Weights of a small GPT-style language model, trained from scratch on English Wikipedia: 8 layers.
Each number is 128 + 24 x the weight over its row's rms, rounded and kept within 0 to 255. Layers, rows and columns count from 0. Numbers have three digits each. The size before them is the row's rms in percent of the matrix's.

# layer 3 MLP up, 5120x1024, rms 0.067, rows 3485-3539, columns 256-511
101:097178087125137142104130131097148131139124104112119100119079150127131108125102128092162125097130129139110110127156137110151168176107103136125186191141153114133189141099124160094145131134154119159168133102167162131142115150126120142110102116133100103134125113097118148145143114166124126133108161141135118130120117098127131155122144129136145115132127104181128114137076108144114127143108114152135141128140096115130140063137155103140100164098128094123124090082092123110137114143120128111133142117118098091155182114171081143110126153134121126129127133130166180120126109123157150114111106119142143144143148128140153114153142150093117146098138146108145151154173132140133155118155145159159147144145109144095125138203089080093134125126145151062140160175138160104125105147128168
101:121148167132151141095151141124121104137109162160128121126098148138124172096188123119165091141150121119090135102136140114109142176147134136108129146136102133143160105136136152125104121173109089137152100147109134170126112132184118124146138136181120104136098126109101137126125123162119110125146145132106149091111141116156095156112143116131110185173061157121111168126114116157111136149133137100144105130116121140134093132142067117123124137155219141131126121140162149080126116140139119157162120133148166088088203101141113169140104194153120081151113150188141186109115146114129106126138141139136109135142163128113079135152173155118118090093130135137118142120121115158177151134105172133136153126134145068096126150126105114099168104086105100139072104129159134157163110107141154
098:112147162125088148146157120123086108112122114145153145083133113128131142121118133169135101129113152160132158086141095151158148087117190143123148154134116142167144111077169163137105138115138137106140114116150122144148144126100123135129145169120123115113131165133120113102155116125106129134086097112118121090121121141109108098148099096166112119093183100070111119137114159105139107120126102118081141128133114142192128145116120168143154153079106117110195088158124104164177126126143135147131145145140108119123117119128146113083164165143100142126156145136145091119127140138152114171138105096130130118160137143106149161109089139099117144087123143119127129133149134149111127126109116180093156113079109164123183103114162083088151151121101105090139158167149106144059118116151098
101:121125077150123073114200131137092162163124136158128142149146096134147120099130129161119069137149120142142164148138127145097141148155111109125152088109131142129178146181130167121120138101124146126117136164132162075146104140134140140162138146166130120159143154132138104103091162110106124114172137138145154143132142128124112128135168155114131117128155157190124095157144101146115104147127148122170148117136142133201088116143107116155132112123157126116101148131091155120095151143107101119121161125109038136195082107123115113133126132136152136124169112128123109137095112142099134110140129097134122139130137109138160121098095154136129121114120143143149124107143130143110169115129153142118110110096127163156126116112162144159161154132126137120090141119157177143125047125163148
103:098086125130163135116085128088126126112157104106109139116137149109124130119136114142130081135111117153112108171109142134124152117156125126159110122224113062115132121141115124125132112124121121177135145128108130114131113164104161124137139150133158164111136127143106128156114114149088110185157113084140145122133159084132102156116167128160125104136137149113144136104130148125098093166138137080132166124138131125149139128155099137159069130130108132134156113134172114163139140098105114133126158153127104097119117159180150143140163113127092203136124129121140117142105170161132098140160135156119105155156157142118108130067156137094126137144138122153139100076117158113115131137102095143168107125113062098111131112132160098158147136136133119161082128124124096120146126163156120
098:130170114150138130159112134167184156127125155151114112154105151116121145179115128115139133106104129157167123095156103106138120138129150139127167138101153120142143143135123114121131132093107155108123108128135136149123169156124123090084112122143075128104107167099112105148086132124093119163099108103095144134117109140157130125111124124136149088182160121139082156123098126123185100175083124157116122149122159122111109108135135111159117140129154152146104098135156157153133079101125106119092119149135130133132114135121127120130158148156126110128111110152122118161156111121121160138156115151103108150101122091060140129138094134117117124086154101094119148130132099093178091094151145152079137103124174134134110131135166074120168123156129111149109131138141134141088111174098118
104:103091140121117075154117107140128153119125159176151096132123104092101129169143145159154160128108135140135154119139114097166145119111157157116121133138079122102161176115112150099131135129131139117128155114153140118112145132152125136150082103141107143136140130098136094148107155106124152129136148119138142164138122095103111075152130104118166144169128139178076113113122115166171162136154112121104156099107172142109093106141114091110173110163112128132115157158139157086137116100113122106118113132078132124093119146100109138136102105145106125129111102126108131132120107125076120145119132164118126173124173159163116115115202173119137106160094183110076123123135145161098098142088109195096115140089139112124104106136112073108137148127121148132102102134109108119151135047121142
098:091117131128103127146175131153094147149108120140155148147175110101141143137145117166115112142134132133138144128153148127091157122119133064151130162122117138080137100109103185124108128165122115125102117102076143142133131147099136135161099080163111088133077161143156129100152138097126102104132140135132144124091137125098133125117128109182122138143132136120150135132134133134152138129077163111168146088165142132128111089146137110126150136150171131112118148084116152131080134140146144130118128112079102104126081120092066086121113144183152164098154126166158114113133145121078099148134158155142148083112150142107117104111105120120144136131140132122120154119127146108157176159135138129152119134127137157114129122122106129126145112104088095100106132141157153172132117128102127
105:104134134127125162114142128162163122155120127128117117104139123143156150106146085159134128144121156089168154151084123131109117104064097165158143104096119090148072095105103103118124133129087173102106092094141219133105101133141126105169091147150116132129146114144200121149091137127158115125145115170161111119127135121125138158158096132108163182116115097134122132145101125140137112170132072149111103171136096132123113128160114099121106108120181126107093103076142109137127138123107177100146124121149105103127068135108147129101166138115113077168120091133141130105134136147182137151152116133104104128134107157143156135113128133114110124129135164139111119105134089135122133103148138159152115187137121091151139123145133156123128142170150086114146105161125153125113122127144112
099:130123134132075120126142156160107161115119133114110154090144145135170131110115123117134072167057172133104143102123125121093132123109138096130114119163066126121117132113119108128117156116145087088109119162145103092139143121105079130102140149117141166141129140111113141154148091100150157115140152138104092139091131103157165177105147118113099102110140155135136117144118120094115132161119083146169164170105103112111130124113152135160111138117124133075140155117144182128089145148151142127091127120130120133165089111145102116101094108136151079146114119121146106110077099120145175127143154124125120143105134120127142136124133211116125143081145108149124097111113112136130123105147101124142150150125157147160171167159126097129162092131122104096095119127144116133088139113113133
097:115123156121124121096121106131160111160110059139095109103129140147122127146128097112147072155116090133113132118078136141119130084162107123147124154097110120092095083175120112150125159135110128082166135161108119145129138146106154153145085151142136180138131163112154122136142157074157162078109152139161102137132155109111136153156111120147171131103139103114128144170112085119153143097130140155202060085146157085103140139110094131162134144109103127183104108124105110147168095119158101125175132124119121107136114132109158093117146187116157157132107100139119101149142121159163114108114138130116084133117090160161132134145122126111141137110131133119114126142121105135153148116133082137115090176133142115135117150143150173116125179113179175121122108117146149131104170137166139
108:179108165195100115112098089110132109152100151117129146120124148119152146129138162127116149134138142166119119131126184151084099140137148138127097132151149181149128044152141093139146143083156153164132157102144143127123183094179157147129128161147132137116175112119153133147142181142118160085158142137153119103130157103133150117120121117106107132102118157094118104149103111138117106140135112119144111145115083132115112153151108120129099106119129146106119178117179147177133126184144167094127146075168110094138135103135127133127128115122131114131146143056082129079141088153168148128090162142110125083100125130134122130126167094116090051145120063121127088137137130157122127090133069090128116127146145106160134094153169137141102106132137108139129147141146099132146156167140124
094:147131129118111114162143154172048125131120143138104124143134177143081125118072108165152122157152139148105108120092092118135120116146134155125103146145135149144141154123101119107113141179105132148152128159141142154114141155098095145138132123103154151109092139117093122096124137144147123161111121158140144164125153105142131172102145150103113102179148136143092128110146104158113137089163129136122129104111100173131104128128139147134114144135120123127116115119114112157183151150138111130098151108074141137108147177144157148125121146135128108149123147159112124128092115157136152133149121126171132129125095088104105135138152107128127122114099089121159090157120137138109131085134127160152147097108116052163098120143113096160124117132129145112133112069108095105160152131136099
102:107111100100117119150130132142116108109154146155107128136163116133187120140103132117160129144133106151167153121153134099131123092121128123112142099146137137130151099199116133111167133175118105130123133105147120091151132140156153135132145135134132116131138125128121128116093076149105140151149129178177109060104124136128157162134148126132148102091119116133105125127108154140149089128107099132129176135145130137132155117164175138116097101146138111139144185116139143130105121118120097101147152123151138108131110105139089090150132094156200150159096070158144107153118134105136120159112151151143158108116155128124130075151129113155120121106151181144130113114125125127200125168090151107118160113110129149099128116154081139076131157090152133126136093112126135140151110124106151
098:137134130150105128165147139129087095118187147101178139124112146146096136124097093146136155136184122164128121152065133143105173132182088106148119146139164107147106134146132142128141104114099120115093119097152147092129126118112157126124111106131132133166131106099164138114144168125130147150140170133126065159119126125152126143140114133105134074134141136147116091105165145125134070112098089126190144143122138159145138086129136138107089154123167123088124156135121130122111131122138124110147095170111110084154105131129129125125133133159151109117113107120148106158107122133097138175107128108147146143107123148100163109116124115130127096176119067166114172146088144136099071120120160169115106132116096116119130103162158137120147187117144118105112057173093107159126117100094127
094:152082123096142101138133096111137138120141115144103120171128137079139145088116113150139123163116145152195094142104125161118122110097119130127112111132158142108127135171135160138109185133137140131131126114151152140098138192114134133114147119126110125092128130115151141119110142106099130186099119194134111126106133125138148091124148111105110137134175129133086091108123134111119138133140130133137118129157132113125112133138132099113124102144145151117123125085129146152145076152152106123112140160132117129120137120052127094149146059151142089143143136090113098087132147189151165114134139095133142102124129139139143141095171151090130167124143076130080088114133106106073078116130152097136094098127128141154135095133135130110132071095137123143128130140130117140127140129147167
097:109095142161117176144135132138126113123101167158132162108106128141114095156174096112124105123163119129128143151131153103159155124127122174108156110094148120149113139135107130143146125169160125165144136124111119081146122121153073136139108129100087140124099131090156100144183089135121155141107135149109086106103140167105107117086147103164130135138095142066174113102148155145140141129120106117149121108075136115079101125122136142107155101116128117134118122108165135068157100117144160161107132138157117090136147147121122106132092158094146134135143165130114133152110151146142147093139183095181080141122130157118122087117125156126159097108149122106163115174102121168168122102122111161129079159100103125119120095094118119145132112120129130113114090122107164132124131103091148
100:134139163080162110133175101123102150129129137137119123065168136099152142116120146111144126135128143138140099109127121163147120125137144118100123124137130161153129114179138151133128062126125139118125125146119137153120118086113163067135116105089104144144153130124163142138128133134097118129142132166126110127168141104095168132099135105170143123100083120099106131074187132092109131163132138071139124121110139136120127126203141145148139129155121131111122140116093150099152131126113141137130119210095137148123167102109126109144133121148149143130151120109149115145139113111147136109154123120087144129122152088158159128138136138121104087105099140126104106121185135152149134116174120128113165097142076186151094082089127172142130117120162146155119098157176148186161143171126140
104:137100100134147142135200107116112151124097089099160120165117095132135149160139145174141114106107129129113127136121156154134122131126082142108171137143141180082126156105107124113093169164106133104122173118125119099113130134114114124137105133085120146108110134122156128126144138106144071074142129154152119123106098145127134153104120107142128116177119141116126123127117134123133114118126134131132109099156155108182134157145102104119162109141095118072145159128157121138143111133105115164150154160135129102134166117075126102076133147122099117114129166124132141147149172142167116129162155113105134124141153145105120127116132122118098102129164155145096101146135122097131117102127150166156113113110112142135135138162146120112100155154109139124102113113148092129122144112111112
102:120082141092121127156124150126115119085145117115140131134100149106129117127105133147130147104119110062053160145133142138114102109155118114114143118098131110121105158077156142113152152133128127047120155196130120100163127112130114105098153134081145142131151127099134149141114159112108165132139132166131142181148111110114176098110068127123105141136084143140117096111131124124122118112165146138128128090102106150146179131098132124109120114084157087126116070137103144169114108140125126106147159119108128169119157142116141123121134149103112127121112106131139160125109107053110126139112139154158105130174107170135150107127104177120138120152129110103104099122127115148095101133128124139109166153183139113136109144148119068153143151103127165100123143090143181152127136100101068
099:143095104146076084143132129136126139139103156150163142125142169127150151113136144109149154064132089129159127109124091127092128136112164096130142147114114134094146141147126116120092119143152144109145131108135137165097110131093113104138144146113147154092116140136116141103101135086181164138127121119081088105156092093116124133117146097120133136085151107165169124144060099091156094138158143079134148143158186097198172149056154104158120137148156130149108116145131139107149155128102125145151130142137105086126157100083123109131118111124133147127144153138143102158100138122144122103126090127110115145152159113141120111107128119104114113100136152079140138140109113111130110076142146084121122140127144157128133172100150150130108146162171115070111145138140127140109134104112104
099:227134103143140136116147118118122105132158116147114167123155125141106156115103116145154097139112146176100123153156167126113088131139161108163153156144116110130137127109133095110117128125125163111109150141126076108105148091149126140125118114140110112135096173110124096119147140117162117147115108128129102082124096128153113134159163181129120117165138135146125104096068163115175151126125157139144105097162146132158131114107154114155141085111144133140123056120143100143157137139127141121156120111128164111127132125126057139131158142172119135184093167141173137073114144105129122111144132170108158108171111143112070048112099096099101155167146191127139150121141101134112117163094103169092148146175139130119132139084112126106154172179128131089087081123104130103125089101144105
106:104123123159147142126119133121108146095128108120097130118158104131141129086099128162127117141112159142139137170138112115148120140173160129144141107177155095133153115136125132115101127141139139061140126142157154155147111127157138148104141122162102152103130149128111114158147160153135134141135086141127143089153103139109198125138144082125111094140111157122177113107111113145158155120110146140128141104116121129142133103177179095125111134144172132071130111167150155082131119134133114111114145081109118102144140128135152145124121108085092130102067143144123119073177108104143147092179124143140142122125127151129123095146129105151102141148151125119111127118116122154148127175127156103146119088122183136137134106078111118131145095150158118123147104153140088152177116127125146
098:145130125138132113141120133140141169126149113143154103140130128108120104151086142103087121109156143149126154116150172166151139112098132153134154132162131103158090159127110094114157169118099138118114125141150141113131118173138127082102133149134133221135145154126110155106103121106140108101131153119135109105119095099126162083170130078177150147124139137151138119099154136110145119085151174139145115074120118175131119117154115105121119125120110112202156156139143113147130119119112119117168119147138147115103179149121099128117109114147145117181133115190103132108069134088162102105144128117147117122156174077108112138076144129126108118080142122172168123134113110125135120143118110130103142145108125163128095103114129081166140136127105129113149145128095172119113146113120159
100:163106120132125143136132094123115121149095097132148129141105122143120171127125134102127095115087140163132105113117156124080125126134109128145151161151113167116152096134131103146160135132148123105199116077106100142103105154143104158099154120121138117145123123093140120138130121132126159107155107105148146113139151108120114118075143170156147140107151107119148147182099086107175128133119152102130128150173109149132104168142157132120155131165137132153149120115113120126164075123161103120181126129072133144140141121159122116135121124131141175179112125107165168078077129123118121091113058123094163156126151135147159115138180120133124080103127157107163112131163128132119111100156125125137108123142104136152131092085139146133128161143102096119108128164128088118125135124139139
103:142146138141112109102122150103097160179135104155172166110112095126081127089110092119127183115139106202129151121125108135127134153101125153136139143099118149099064149182155141112152108134145130063113138109098141089146141086118134125106116118145109125128170119120100106123125131129115109126117126163162147110186126114135082108138123122123109122129167132116135118183148102062129165087146132102121129131083136154098126141152140126125127106167158111134137086152123073106080135102132125146140137113122151130127124127121143144130104182106094133154157121133175130134091149112140112114129137145114119142116128118111149150139145087123124169108118099122109118155149095110132129078130088102126168097129116116120163136142126108157117143105116121152134152125115141150104113128150116
095:088131137117112139125114149152118089128077128102193104155100115121147112149134115094155110127113153132150155136114117126146131116144113145142146128161110146124129081132128151087055144141120153145145146112113094114146129151155106132106151131117137126123161130086134079127104164121142147125135140127122120107140181101090183116147136113126076169122144111166117137113130130154051143116153146151116108143136114106135135123139146150150154159168127135133130103148164146091121141155081148123102158113175157130140123114145111138133118151116123138158137100115097133107141129130110105141090132128105135162206135112122114141113122146123092170133096160120163089158087139125119119123141140147090124109115162140136149156117135113105136128093149158142162124142172127136127154079129133
101:169111138149145132109134101150102108105191132150121140123168112137102136098141110081109103087129123140097169136106163113107118124139148133127134134106125106156106199129121101103085071145127132142121126142113114131136135114150139116100126160134130086146130100090144116142124116117139096076162160126133104129148151121131159141134152123114116134093153120149150131141106095111142081096128118156109102097129151150156136100145132088140119110126154143111084159128132081152111156164131164100147095134093092110112096124130126111087154162125146143108138147113108099135123142185109179068140108135116139147157138124131144158115103090134168147067146178136153118114133122120121141063158141119128131114088174116118152121096149092142123095146164169096107111160113124162118165105090094
104:117132138099136141133169126116164065170091084081094151143095112125098101130143119130176116120155126129084083119104104095147111117111125110103140111092131098120098107106142110158153117127127135113118146136157154106119134113145119129133136123170119115162141119125145091127167116111114126158117121133176103135136160115101147143136143081153112096126138112159145124152135098104198116114156113107109136140088107114133126136133138138145155160144110107102079125134114126123086108164132120164136122101138123111130095141117118176149138146131136138130130117174105103123081162082106131100129129145161099130090155096116116099154130144119106136138168171137131115091156135100125106142125140146125080124116125098131146079115066092160148090109129140111129135067081141147135131120096171
095:087134180130081150080123073171164171118124109122128108099121109151120119133115107156129127129151137094139169124146102110092131122144133133154130107140115146117108135088136152131174103190159157128127118161140140093132135151144156116146147102100086162102147159137106137115089129123133134155118133115168129146100141103138108122115092122153129161141113132140115122096108087136122122142075123116118099140108109083152135161135119157127108121130138136101130103109121113127141103158104136127163098103153123116181133124112171105141119146100102136144116188128100135124094099152122153108143100144104141112157122136110113111128148121100148133125142094135129132137136130093101121103115135119094146108125138088116166141125108144143120142106131157128133116114092128128127166138113165
099:116132155114137113088141134127110151129158159136106114114124103130143124179114117091095140138109117155135178146099157174132122100098153125092149117181140148141158162164134108144115139139063134130112127109115107135090125119135118149121164111159139099148155122132132137154141108152146103123124148115103113096121112149160147130120158089136176116139129138082172138142140103136132112081106130139122147124141138150128125141132164133146144123136163115124126132127148147123129138133139103138171105103119134066117102127113109169125110097103147123135134091118153147172137105165132165120170121133137076101148154114085134161089106127095139131130112115143123155082121134120124118103152150170130136071101117131149086107100143087171130111123138150116156114139170118118107158107109154
094:129115151115133151084110167126120137118176124120117125114159108161112136110095119151145110134126108129115101103089161139092151113104193097127117168166127092148113166144146123137161133142131119099110105095208106136115164112121131125142126135106118177128133143121117129168117108090152097146162099147130156140103137142152123182090087140082167133098120107105159130117102121143089116122144096097124131108113119149144112110106145146127127135143136124062153125138159091112143113138108093114113193095119087166126134127140113138099101118124128107132101139122117153147089133102104150090102171144107131134119150153108132119131150123153133145154125159111128116085134089149093168125108155114155134166142114125108125141159139148131112166137176161126098116077137089117170143151142129
099:098152158161127123200141137115149115152164150130148128123137115142072112146151084090150136141118112159136111152155104112139133085122115091097103135127126156149117090087148164082069139112085125182128105131127092115095130141161124098085125165124121152116116155127143096130155111113118130095120131099111108095135151083087146106135145084138097096105119149135144129140128115132139140125079166106150154111147111139098122113153102122133105128110158155102134101154146207150135174091105135107134141178148128140092138141138161192139091168149153139088114149146161117100094100100135102095113116146140138103107131130113159118129140143153123125084119141160131171078148116154109183150147120104126136104102138105096130126098153160155162121088099108105112167130147155115124118122140138
099:105119117101120109153155167135096162137129151135122142123157139160160119106106121130140078107172148142152153119141107143153118103116136136099127118133124129159122108161137126124165085127091096129143125180135164139116117146134128146118101107130096136154142101148126104161129145101119130134177058087150099100125111128080132130140110145107181148086137119105115159086064153099092137112116119127114111129171136105149095113127168113141160135148115121081140129108114085109112141059121109151135094112098164124164110164118137125195127123145077143134117157149130166159137114124130116112145164145114102163092103113130109086126137111154136112099110148141182090128114141098139172097102123134156130159184146127164161109160078080150130159109136119151153099130120133174120114103137158
098:128106093144147103108099095164132177076154131137101135121129116090111065103121147156121158126135096151174179137085146130101196111082132132156159155143158130146145147141113099133150156122130135088117117137092174115139145160139149106130136099138102155124155121131133148128164099132130088116117105137116101119142111112087113158149157141157129140107170147122134135162121123121138120107155106111134130082118174102126150136141091103095113109110094126049169139127097137118134115158124122143140103136121135076101081165111132089076134108149114146135127133119120104128091148123124084124125141121127103125110107090117123119135165117136131142119105135129153124137149147129107148109159134095149149183127152121129112105125091095160124167074105131118145118128192150178128140113120174
094:128183172125121121123065134150140128108161116087151138150162152145110156145123139145148143143116121126116149127141094138152120126141118171141133101149118101123126107144124134112144161166137092103149073119125106132158101132167123110129087141143138120141117123122141123089135146099126139113118142130105089130145158150118153095131145091082160126118141122152142136112154131119124134112169118142139092114125096095091117118096135132135092128136133152130164119118119097128135132124126118120090110147111147137115141090180154218177117143079135110119116128116114072131124132160157143160132132092124148141121159118128158137099135085109154128140119125136111119133141110191151206155104135128094080150163110180165126089085084128126122137115114141121108125132135106123128080145111144
100:093131142093102114162161119112095156172135127092112100124090153110099152158139127167123120131090111137102156118128180093103107124146197110137152166148129102083185106085166117166140117110093113153098129092109133127172173118108132124122135129090129105092141107103130137129121117128130147098156122099128161123136118092104115127146115123107113132139084105103151143103128092135095114147089094149117173113177111134118128066131102087105122133096139136099148116148087152146123135179145085146089150117152119125171154110154135119121086071157163115146147126139125136132101158160132131140136121094118095138134131137130156129102135101134148160105128127150141162136114161077121095140145120123119112145108123110099104140148109134115096127142144128123101126122107093119135072150071118
103:091115129084139145122112134106127164109126129144150147165121138113130110136113163108073104106149121134135107144117148120126164135127138130117151097114116179152097108108174124127090103113146144130135105136101129147132191097144142130125130142134130145135088131068110105128126150096124144122112133134118088136130133102119072097143124100134116143103116161132156112151155145148154112100133117107172107109112135137124078128129150133107120098131129143128115143115139109155148100132134109113139123163128147170116144137101149113124091126111132126117175151143104103166148130115132120124151164171093148129069127144135087139104192148126104117141130116142119168144156168170137125098114133121140170081118147099144108115128170129123129165149147175161156104103135136122143150132116121
099:132097136128104141158121115127168205110119163155162097112105128121171102148130122115159133084140138141143117097103151131093148100101169154135113097197135128137132141106159139125157152095112136109168124114171124112149180088189124091125135125106134132128092130110091165124105168134150115138169153092168129114187141174136111149075142115125086147152122133146150151111093136104129160135082069128135151143098168137115155102166154166131123088102129155114129132111153126172101135104151079116136100158124117121113112119099128149107101158075152121155167144133194100104111127144136151121137118127153142102084101110149085118123091152148095101127154124094148133141106131089081115106182114132126129116149103116138151135109107135152123108112127148094080114091140134102113131125106087
091:154140134166134114120158109154099157113141138178122117144128133093076141173137129138121128150143103170147098116183134148094116120107134157149173128142116146149134068152109146144136136115100092181173043099165096138107061128171094140155141124096162107150147120152073148113141086150155147122135110136107128135138115122122163131099086131150105131141139077099123114102129124088123145118124095139121149164159131188119084112144136134100090128130124173120168139077146139128134144154126132151101118110138164176140140116062173132165145141146128113147099142119147131148100161107098137160153115160118113129118110122154145077104122171113147109138120159142097116113106109107132156139142163125122140134097120130147155102122126136101134102079143119143118140170134109110141152129153115
101:094124186146169146189075081131139106155137141163212138109124093126147117160110129104130124105157143177102123160167124132088121119128173110131134115111118113129119126163134107139112154146150124159118119154188146134133090140135122149140151131177132128149104129084101160113153070134109168086114113105138142105127110100189121132135152138133129136176166182118099097144201116141177145090115108096122107173157126141123141121129131119110093133138162129100118149146135145110116121133134113120146148150127119125134146118115134117163110133097130145135163090141197162144137128107087128153097141152163144136170126114129178110126146140084088072103110167129102147137140125118111107149114118116110117151115145156190117118117119128105111137103150118086117113130126095104174163134109119
101:149103123115139109133142149140143138135155141132103111116149093097143126173134086096137170110117110111120174169153120112128168165121086137160129106113095082114111140113152097088115101143135158153154140101155105110157079125151102123146089118180160152128101151101127073114116134114097136195121122145140093092126152137117150108098151111123111184145148151096162137158133142157119185169150128148103162103111118123183152150124117131087099101151058143108173138118135139112148109140128145089123099167119139108132100126098133111131141131114100137102126152147184142144107147105140159103151135151127157138095170136181126139134146106097129117135091126123103161114136137117117128143135104134097106120128173110165124145184115137109147155165156125145099116087110154133121145135113137
098:124175143128147136118140086150163114096148169153145121131107143101135100142117130128133162115159106103098145119128133132148134117141139090161111094128105149142140103149109112090133131150160133097159119109153121124123143114168140149142085155113165119160164123100091120132139094148082107103140107170132188168152100154142157121150188124122164110166159145165106122118124157137121127153131102151125110121148163143107143139124133097155128102087137134130105126088146138107132106136128109163151091144112138148138148147124195138102142129120120143100135140122094097119121120127137124142142118155146117137158137165106121145091140124125152137135105142125142096114091116142122139089146111143141158161126163173161104134078104091126146110180164098155133146118180143134100122129128098
093:132157184129151118152139141129119123100139118149116117105108109087126147102129138143156138178153156097113137141135063112110128122150128138109117167129111133136180173150075165178132108131166132132148170140084125144134125143152111141153122129197119107134104144111144093114148106162138131183099053129131110135116094123084133128121140093069137107094121118114161100145169152126146102110107119135160152173131148155098103130155122106135138156120130092182097136125113121128118137090109144121152121138113119145103165131167128120138144113122126164112165114116086088101162137111121084145114126107102122114120149103124172098198104112130154171129129151135218160134135101122118142127104106117138104103107124137118101161155108139123112122115125151168157146142113155107148138127140145
099:112121123135154148157123108154117129115126110125129143110108103092110119136119181137107174134107132147149175125159155110114128126096148165088094142112170148122154158125141133097108176099141110136119169133137119085193134111100116121090152132131158123111104107135139172108121081127156124141136093127089096113150139137121078146141136150156150184148112149136077138155084131125086109118153119144119104118171110091112098127115139144130137099120138114130127108153143139140137128120139112130113098084153108167139129084091126116118098124138175094133121164111139166095149087145092068145160084111130154100120146138106106133135137124137169145139137144123154169128108094154160158112188119117173126167120117146127114107146133096122110136118113141148101134155170138167103125144097127
093:167083128168116169087128114119134147150149117117121161149125113109122147113133138124120137121112131117134142108124150143121134134159145104110081147126153142136128141114099120126117109102170134120125125145147107105177155173097162122102131137073162122167150125122176120121127106151111150127116150113120124149135123143159116116139112145113144071095143145114157149115144129083100151122160132167110113170145104143214126141109108135136119109125126118181123110165124174121112125148126118142121150137083158140164127125141155153099127154146102090132111099122099121160150147084199127139082155129117159166110117137129121114107161095140134120089158110143149105100071142179144132158145142137138149108135113083119117113149143143128112168134127112118146102117148109090096135121132129
100:115134140124112127172129103137116125124136123132142124124165171101147166147162102123122158089136125128161144126093143142109162135174144148111143107146105146074105149172097161104154115156112135159140130122141140086141111119145173127123149118103182118102135134118089127113114113083150119125120118135130176152145152135117086148150130112177072119113093116111165138109155176114177114087112145144134091140137077145128078110103140132141140145127161147132119113116097105124136096101100147151112113133142102115115063102123123172140117130145120118154139112128118104118103143131139145139123123146144107145181120151086130098107095124142089103115100126107113149102170089111120140114104133096112155073189158110138173141145141137111136134133160108141124161148104170179080114117127164
102:125138114147138117147148127169115145168115135118122150157146115158130155165144185165112102143153113143072110160157191145137088110106114121129111140133140122105114143100132177130105133112111111138149117113083119156155123127157125148158162089095076164137130135146159135087118145099131151132089139123104133148135119136133117165141147147172112119178174155086123145112101142082118091140149141140163146088112147109136121114107127119144108196148150116162118140116165152103106147108151122127154141113113119170145148147140166155115136119102134116135140141139129101131172120138106171094132130098164172087119078111155157110128124104147147048126162133125199086097180127124115116103138123116069140173086126152171147130092142119098147114140119141133160158143108116140099117111142119
100:122121126143189143104130128121103130124132120107176123119088142143146094142113128122124132150107126125084159079071104184066119132136103137173156138137119101123109118128141100114128129087133124164174144122130145122130129120116101143111115121131103116112093121131158110128151181161132125123105120120117129137137108126127102118102120106105144110128099099113144129147150134092124127110185116089138178133133143126122134181122148140146157135154166120114123142119140157132128137107162118101106149136097116110157090079133132134145151116118128129133151165133130128060111126132125093139095109099157144134071151125141118108177087113112136122117146113133069082112126128146114151179099145112138096148141142120128150134097134153162147149130146135160108102124119108122103121153166123
101:136097121141127110120091105132114124121140106114146152180131138111114136127117173151117138152093155154137090116135129132119155117108115120104138033164124118086166135126086118153152130114143102129101154101119128115149100119132116089162103123115130120141123127119117143079142116170138122128140114132065117121141118149104118143093110147087137141112127125117162115104079112128155112108110113117097110123114113152132118145146135149115119115160155133100168113166150126138156160157144112150128145113130140110196150127151151114131129103111143131163116156150099106115092133129126112111185131088102137180137138166139144163114145143158136133093136145134140147135101093120121104154082145175131145153110128125125130117149149152098134092147115147127175175152063117115155110133136102
102:141083136084144119087127145089142149156144136105172130204157180115134110157084156148069128161129140143110144162089144121147119157106099108111127148134152128113123171111112206152133120120103136144126107176117144134137158142137111151104142130114116114164123141118121143155123140112157158156162112159137138128139095139153103155115123093132118127147124126162122132124113080143117147135114130150148082129120098110130098144112167132123049148173123168114129135130128119140104134131131135143133125126131137159125120134110127149129117096156170123088132137140171103102172122092109148119125160105129133176096137104136147083140145150117163120160153116167141120100183145133131098108153117129183111118183166131102125120075090117116108088080124172146124137126115179124142087098140140
100:136156135063127163152191133129089088133133146137111143115112122152163096112152174146143146109117114132105160113089140149109113152088090166127119100104084145120121122095126150154138122155113140112121114123170122093097114141154136133116119116120102151102188137124123148151158108108124118163128162102141089105139074123136102107101190132122170110090123142127068102112101077099098174131120094078147145080097121143092126106144122120124110148184173165122117152125153122077105117118102163141112113099111119144128154139155150106107112102129126123132155146113132135125111191151125164087119120111101157177094132110097117113089134131157138147143118158189211146087085169120128148120111137134131130091126131106123126179111171145098174123141140133139128116150113097105135113094113115
096:142136104151138129164119140107128151124112134094128161065120110143122080135138086175150121133130105154138117135137109097108155190139152134201143157119173154164087113166138135114131096105092105117147155117087121158101166118139143107149114112144103162125121114164149137139101152182115178100130135135107122123097124155134122125147159118151107114131103137130053158124106109120133112128112123094116108140114132136142154136142158115165129094120154129089093101088162147135169166075089104111128135114165120155107102123154096135144183095151138131138114072121101116129158119128133161130144124152123138124114127124116091142137180139113146094122156092141146187125125119149157103124120102066125083124113114118158102122128118152143102115146093141112110132099122122122117076106121138
095:097135114128168150108117144112111138129163155138111110132131093131075144161068114108129105121092139131191089113131108110113143133138134150137118104086157107117138108121165106093075133097162172121095102170140149126104143113127170102101106132126130143127160123121120081132168130119121096126125161126109116124091148109077109185147125152074141131101143153095147174097167137137096145115155124151157103113180171124111136129091158133104109146140191150105135147099094128108148109129132143148109123143140175104156115134095121144149090131121138153092063085136121122139161123141110130156146158101160091153118129109114122089140131151120122131168124158107169112111066148156121160147119095121115095131142160109122147121114101157174097129116148112129146131138145140107134102118102138
099:134086166187121123166131114141118123152113159103121135133151148136122105166116135119162155122127136101136119168070173147145118118145133110118131085127097136164125065128165068148078168160134132149116132159169120121168098134138135096133120147112087111107118138162121122084088089082128155093163131119169140082180094092105142170137118180122120137115122139151120179168135152127140111171144124121145106135118190129123177155109143153125115137178112132131159119149123163098173126094113128112135109129128150139143144113129135150159131143090179129132155121175113147142108113182108171191148133110127162114157133208133117110130124096142134140108143119116188130095112133114122139122142138130116128116136172142122104136106106139120089103136126109115152088116157145136121094149131127